{"num_hidden_layers": 10, "intermediate_size": 896, "norm_place": "pre", "rope_fraction": 0.75, "bias": "none", "init_std_up": 0.0195, "init_std_down": 0.0, "beta2": 0.98, "lr_head": 0.00438, "warmup_steps": 200, "max_seq_len": 512, "train_tokens": 440000000}
Each number is 200 + 40 x the weight over its row's rms, rounded and kept within 0 to 999. Layers, rows and columns count from 0. The size before them is the row's rms in percent of the matrix's.

# v: layer 6 attention value, 896x576, rms 0.0854, rows 484-508, columns 128-191
# o: layer 6 attention output (transposed), 896x576, rms 0.0769, rows 484-507, columns 128-191
v484,078,244,261,241,225,162,129,159,195,203,194,206,214,218,235,218,178,220,194,214,171,165,141,250,289,162,179,200,201,135,168,135,169,193,215,287,223,206,223,177,127,237,153,222,208,101,175,175,168,265,154,110,179,169,244,228,281,235,156,166,176,226,172,202,216
o484,086,193,255,220,175,144,203,245,201,158,132,213,197,125,197,164,263,163,143,183,257,227,270,209,122,225,198,163,219,183,214,217,202,215,192,182,203,182,150,188,218,185,293,232,197,246,219,248,232,155,326,249,223,258,158,236,164,162,190,215,196,128,183,181,193
v485,084,258,203,255,178,167,171,152,195,203,203,229,143,227,184,270,128,173,229,151,180,203,232,271,248,149,256,249,207,228,177,114,196,218,209,118,210,215,116,206,197,226,274,184,222,207,130,227,237,203,147,188,135,173,200,251,204,266,186,176,210,135,236,163,207
o485,098,225,202,187,255,184,244,195,184,233,152,289,228,148,257,278,231,202,192,257,189,184,126,157,183,224,260,140,245,114,229,263,205,256,240,159,206,163,221,199,167,254,186,209,148,184,220,273,165,182,227,188,187,182,237,205,239,135,194,123,250,198,211,267,145
v486,082,122,181,160,187,180,148,197,230,226,258,253,153,158,186,134,190,104,180,193,180,230,196,137,199,162,220,155,262,195,198,211,165,274,224,257,241,216,229,200,219,208,230,194,257,173,206,265,185,128,198,154,263,121,183,221,278,169,264,222,192,242,187,176,217
o486,093,265,178,141,223,204,184,211,163,190,219,183,234,293,223,241,178,263,163,186,128,204,131,203,223,233,175,146,203,233,225,210,195,147,210,198,189,139,171,185,201,171,243,216,196,221,165,175,171,246,233,249,186,212,232,201,115,231,191,220,164,168,156,242,212
v487,079,253,265,230,132,136,184,245,165,158,243,254,192,216,136,287,209,242,155,201,183,220,179,163,172,227,190,143,219,155,123,240,234,291,210,178,179,170,171,216,216,201,220,182,234,265,210,194,251,165,275,266,219,180,205,139,244,227,192,103,239,144,152,248,181
o487,094,178,188,207,175,195,266,196,162,225,185,202,266,147,199,206,178,173,233,179,200,184,285,268,204,204,243,232,294,184,188,161,211,188,139,160,227,166,220,116,127,256,206,187,170,238,222,184,240,212,225,172,224,244,130,229,172,99,217,293,176,262,136,147,162
v488,076,187,184,177,163,163,255,239,235,103,227,193,167,212,95,155,203,244,98,207,247,121,157,210,234,189,247,176,178,228,226,205,161,190,216,157,182,126,144,219,195,209,184,195,172,166,191,237,189,140,158,218,225,121,189,172,154,171,211,203,184,207,94,163,156
o488,091,188,254,200,235,204,139,185,195,145,156,192,228,197,171,196,180,232,247,141,201,288,248,220,155,137,225,191,210,202,199,88,268,207,173,254,195,222,211,234,210,196,221,265,173,187,258,201,215,239,190,149,188,235,261,154,285,144,197,230,252,184,185,250,270
v489,075,202,114,143,244,223,220,251,202,215,239,150,174,166,136,194,185,221,252,183,166,198,203,245,285,204,140,269,192,174,158,180,151,182,314,200,240,229,192,172,235,264,183,256,228,203,222,247,258,210,224,228,252,185,261,204,238,194,164,215,291,184,174,159,223
o489,091,242,266,212,209,188,131,111,278,202,185,213,216,213,203,179,222,239,163,155,246,209,232,236,178,193,281,171,198,146,203,168,249,181,159,191,139,228,198,123,195,150,216,182,183,225,144,196,176,119,239,241,167,213,201,171,240,163,257,195,175,210,225,211,168
v490,079,248,223,221,179,134,207,210,198,231,179,241,218,164,200,239,180,240,182,256,211,200,203,165,190,271,254,204,159,171,183,246,204,273,204,187,240,225,240,229,203,213,193,221,215,210,275,214,197,203,192,223,265,228,203,222,190,199,224,193,161,260,208,113,169
o490,091,170,171,170,257,224,149,193,175,131,207,203,154,274,236,168,229,170,191,178,268,166,239,204,296,130,183,194,211,255,227,215,105,146,224,202,223,184,192,211,259,223,213,227,193,221,125,209,158,229,185,201,134,175,171,241,176,107,96,170,190,254,118,216,167
v491,080,247,181,266,216,149,214,218,220,119,128,170,203,250,258,246,164,206,224,274,211,180,82,199,183,164,254,126,259,139,198,236,178,227,178,199,242,143,176,246,165,267,196,171,207,182,250,203,250,235,98,120,211,228,164,187,264,178,237,174,209,140,209,238,293
o491,094,183,203,220,199,180,210,178,146,251,209,169,203,138,222,149,210,184,259,170,199,185,176,146,227,223,151,249,241,162,243,149,199,219,204,300,159,264,218,168,136,240,147,201,195,243,169,277,156,185,179,136,266,146,230,229,201,174,197,209,193,264,189,219,134
v492,074,259,156,142,190,91,173,238,209,188,217,166,139,212,119,265,179,229,185,207,204,238,201,188,227,174,219,131,207,182,200,163,170,156,127,247,214,300,195,157,201,177,248,111,314,234,197,152,237,231,183,88,228,208,225,164,222,230,186,146,216,159,217,159,168
o492,087,196,200,221,162,235,154,168,262,182,155,243,246,150,295,165,202,182,195,192,153,249,251,154,210,201,176,311,103,182,221,210,172,230,131,180,230,162,226,204,164,276,269,212,188,214,265,197,167,154,236,170,159,183,170,246,178,234,184,179,254,228,238,233,157
v493,077,228,183,204,195,207,181,217,172,205,151,254,111,159,223,148,219,177,275,209,154,258,166,183,216,180,223,175,239,221,172,193,183,256,175,147,249,202,189,246,210,265,239,149,177,216,236,179,192,259,255,227,179,194,201,157,137,236,238,195,180,229,209,205,230
o493,091,161,144,192,182,218,263,230,173,292,258,198,212,287,181,231,183,248,182,138,260,237,211,215,253,234,153,176,191,152,184,282,256,187,245,257,179,150,182,190,203,242,231,271,242,192,154,186,176,260,212,108,232,214,177,209,276,248,172,186,162,155,129,168,160
v494,084,262,186,200,194,223,223,255,171,205,241,204,164,175,213,198,181,207,207,262,171,203,145,250,161,285,246,244,217,191,254,236,232,236,219,244,175,197,200,208,208,208,225,255,223,170,121,150,257,126,176,247,224,242,208,186,175,225,211,238,213,177,222,218,184
o494,098,117,152,157,138,175,264,134,173,145,205,179,225,211,220,206,202,152,217,224,220,151,201,161,187,204,194,265,173,239,185,231,221,235,206,147,139,208,161,236,189,156,169,124,137,142,206,196,194,234,181,142,202,212,264,216,201,206,104,198,215,139,191,186,255
v495,078,263,241,215,191,214,212,257,184,126,109,182,134,260,146,191,132,267,164,241,243,167,134,259,179,193,202,220,212,221,178,215,206,248,258,317,143,162,208,207,167,168,271,207,206,196,264,217,163,177,180,270,167,172,220,150,169,200,230,295,184,208,208,211,184
o495,089,197,167,215,216,102,162,240,249,265,226,165,175,231,198,209,176,299,138,181,214,250,239,160,167,232,154,166,256,291,211,267,200,170,192,87,195,265,233,252,197,242,184,186,190,191,140,213,166,259,220,174,244,266,147,194,235,145,206,186,226,105,161,190,271
v496,080,122,207,249,207,194,235,143,166,233,148,143,200,165,171,248,223,143,198,298,142,177,203,217,218,233,167,187,202,138,151,181,134,229,138,257,237,131,211,164,192,113,151,167,236,116,198,196,215,176,284,193,210,265,196,211,204,234,177,220,188,147,208,194,190
o496,095,201,222,251,247,206,97,271,236,284,232,168,223,168,168,185,222,235,202,185,305,153,172,190,204,173,179,178,186,227,158,304,255,309,190,131,202,276,226,228,167,229,199,237,234,226,202,252,200,198,214,136,171,199,199,173,180,189,229,221,182,206,143,142,130
v497,085,228,173,296,231,203,223,206,207,194,219,204,212,235,210,189,247,132,134,118,225,186,198,172,167,152,269,172,234,201,197,170,195,148,197,274,221,269,219,225,155,225,207,142,217,227,226,138,166,223,223,211,206,209,201,132,198,229,228,135,221,226,198,199,209
o497,098,234,217,179,211,221,271,157,234,169,156,203,194,160,217,143,238,255,275,255,205,168,279,151,210,231,241,190,95,201,241,223,271,206,130,165,233,168,166,130,231,189,197,251,268,215,251,135,244,201,214,244,191,155,203,251,197,261,187,200,183,136,247,236,195
v498,084,252,201,143,163,231,145,221,217,160,187,218,222,181,175,200,216,205,163,145,257,186,188,273,183,174,168,136,211,212,239,146,194,233,258,172,204,225,147,188,194,160,265,196,191,159,160,215,233,97,174,191,225,213,216,229,265,201,245,220,166,187,160,198,254
o498,095,177,219,208,136,194,249,198,170,215,196,196,219,207,185,250,158,137,259,213,77,230,237,186,197,242,207,140,183,219,179,224,175,168,253,167,200,200,215,179,232,230,197,244,155,271,219,179,225,294,286,247,224,220,255,175,166,129,179,293,284,265,229,258,174
v499,082,248,239,173,219,181,202,235,216,151,210,170,191,285,177,205,206,196,215,158,253,167,234,174,198,138,252,199,157,234,203,211,272,216,166,228,165,301,177,248,251,256,205,182,144,212,149,242,230,214,186,244,242,185,78,207,259,218,178,171,209,180,199,265,206
o499,093,151,207,139,253,212,162,172,191,215,184,171,188,146,186,204,236,192,179,160,155,160,191,277,259,237,217,223,177,211,214,268,210,197,229,171,237,269,297,203,188,203,212,209,203,122,199,203,170,167,238,225,216,232,244,226,200,108,191,162,188,219,196,171,223
v500,076,307,169,194,207,218,224,189,278,166,179,245,253,163,154,113,252,134,189,146,231,238,167,166,174,212,263,180,224,307,227,181,199,164,211,212,187,168,177,178,182,169,241,155,210,214,157,217,175,198,160,213,209,193,190,250,242,142,259,187,176,221,230,200,208
o500,089,208,251,221,172,201,220,191,224,140,181,160,234,257,273,205,146,236,219,140,182,228,237,261,211,224,109,193,212,214,213,215,172,192,233,258,169,216,138,192,148,230,147,224,163,178,177,168,199,190,180,215,261,246,204,226,211,220,184,193,237,181,178,185,184
v501,076,275,141,210,226,157,243,195,212,216,167,262,189,223,268,221,191,221,165,161,190,241,172,200,210,175,180,196,129,302,298,220,177,197,180,150,203,174,222,244,199,190,176,146,174,174,256,120,152,245,242,269,131,215,180,132,108,182,181,210,245,298,208,170,213
o501,089,249,246,195,234,248,209,182,199,155,203,171,195,190,172,259,144,201,202,226,152,264,199,203,251,248,220,142,226,155,240,208,211,150,147,236,209,188,170,143,220,162,109,297,165,249,120,178,235,160,164,112,239,200,214,175,253,203,246,188,196,129,264,194,220
v502,076,214,234,150,221,166,258,190,195,176,233,223,166,250,191,184,225,236,163,244,191,194,156,249,273,234,167,110,232,236,245,228,158,203,138,184,246,121,236,207,197,136,217,198,181,169,191,180,187,232,100,202,197,222,200,208,212,197,240,177,169,142,193,253,219
o502,092,179,195,126,237,208,150,201,202,181,177,115,292,139,107,146,154,183,132,228,235,225,161,167,90,220,213,317,153,165,176,129,234,154,273,235,173,229,216,243,182,215,172,173,200,204,159,208,229,153,201,125,213,154,176,272,198,180,134,207,195,219,204,192,143
v503,075,226,201,112,207,206,216,138,180,174,197,266,203,134,159,187,209,188,182,189,266,183,173,256,211,173,212,142,173,216,165,238,142,231,190,188,139,183,164,285,256,262,95,222,300,215,201,144,273,198,188,187,157,191,192,147,203,194,238,194,174,211,232,240,215
o503,087,272,188,271,149,271,242,228,189,191,234,208,175,252,170,194,209,233,191,271,177,272,232,208,200,178,291,246,203,274,178,223,204,237,236,264,242,189,139,146,222,178,141,182,204,258,133,171,171,175,230,189,166,234,199,222,230,257,147,182,217,163,210,163,199
v504,078,209,216,171,165,215,154,240,170,206,248,263,203,177,208,173,155,132,211,263,135,150,186,180,233,202,251,186,203,156,228,180,175,251,225,186,193,162,211,184,184,145,171,212,216,218,202,183,171,136,177,108,254,235,241,244,215,228,284,245,173,94,211,242,252
o504,092,272,158,210,183,174,262,248,189,170,113,216,211,321,203,243,208,200,190,161,259,251,227,154,161,176,143,205,237,228,176,178,204,254,159,219,276,190,150,206,190,174,255,205,178,181,176,242,240,250,241,205,191,168,231,194,155,175,205,159,173,250,210,142,172
v505,076,216,144,238,193,182,190,203,178,217,212,151,180,124,149,153,228,212,216,185,191,218,173,276,149,245,110,201,178,187,224,187,131,238,159,246,135,207,162,236,280,158,184,182,166,215,212,161,158,112,202,172,212,238,219,269,226,228,166,259,162,161,203,200,147
o505,090,165,175,172,196,192,230,188,166,174,274,202,248,210,214,208,192,153,230,176,224,174,209,242,184,137,180,162,203,220,195,240,204,244,244,231,205,219,266,215,177,210,212,227,257,238,203,185,173,131,143,156,253,197,181,212,249,170,233,203,231,144,222,186,232
v506,079,135,192,234,145,160,235,231,167,212,208,190,214,251,203,176,242,228,165,189,130,265,159,246,123,192,244,242,214,274,227,246,172,214,156,202,218,218,224,243,169,135,166,189,253,179,301,227,215,175,182,187,218,194,232,218,245,193,162,219,153,162,172,187,155
o506,093,188,225,198,183,212,144,109,202,297,191,219,204,176,172,298,185,169,178,228,280,164,221,128,234,223,219,176,192,146,232,241,216,269,221,172,266,239,192,217,257,266,146,233,159,200,242,180,146,283,188,167,224,95,166,265,191,143,183,145,218,187,164,336,210
v507,080,184,158,148,146,137,228,234,137,198,176,119,197,252,261,209,144,189,196,232,184,234,193,151,262,203,213,265,149,217,249,183,213,180,170,107,161,233,238,167,198,165,240,257,183,201,141,178,183,181,120,214,182,254,192,166,244,191,240,150,184,170,139,228,253
o507,092,190,204,218,182,237,125,135,258,193,206,211,165,209,175,219,236,229,170,177,196,135,215,259,143,181,130,143,139,116,167,199,189,215,186,244,222,149,194,203,216,207,209,209,173,140,148,214,172,173,234,157,238,199,248,222,223,184,108,152,205,162,175,174,220
v508,080,212,93,123,251,157,227,273,283,190,202,195,207,255,216,240,108,131,163,221,198,190,170,186,145,195,219,198,269,180,221,159,244,198,152,201,235,168,140,180,221,235,221,155,164,219,128,150,195,210,230,174,225,183,144,147,188,197,194,158,182,226,235,219,151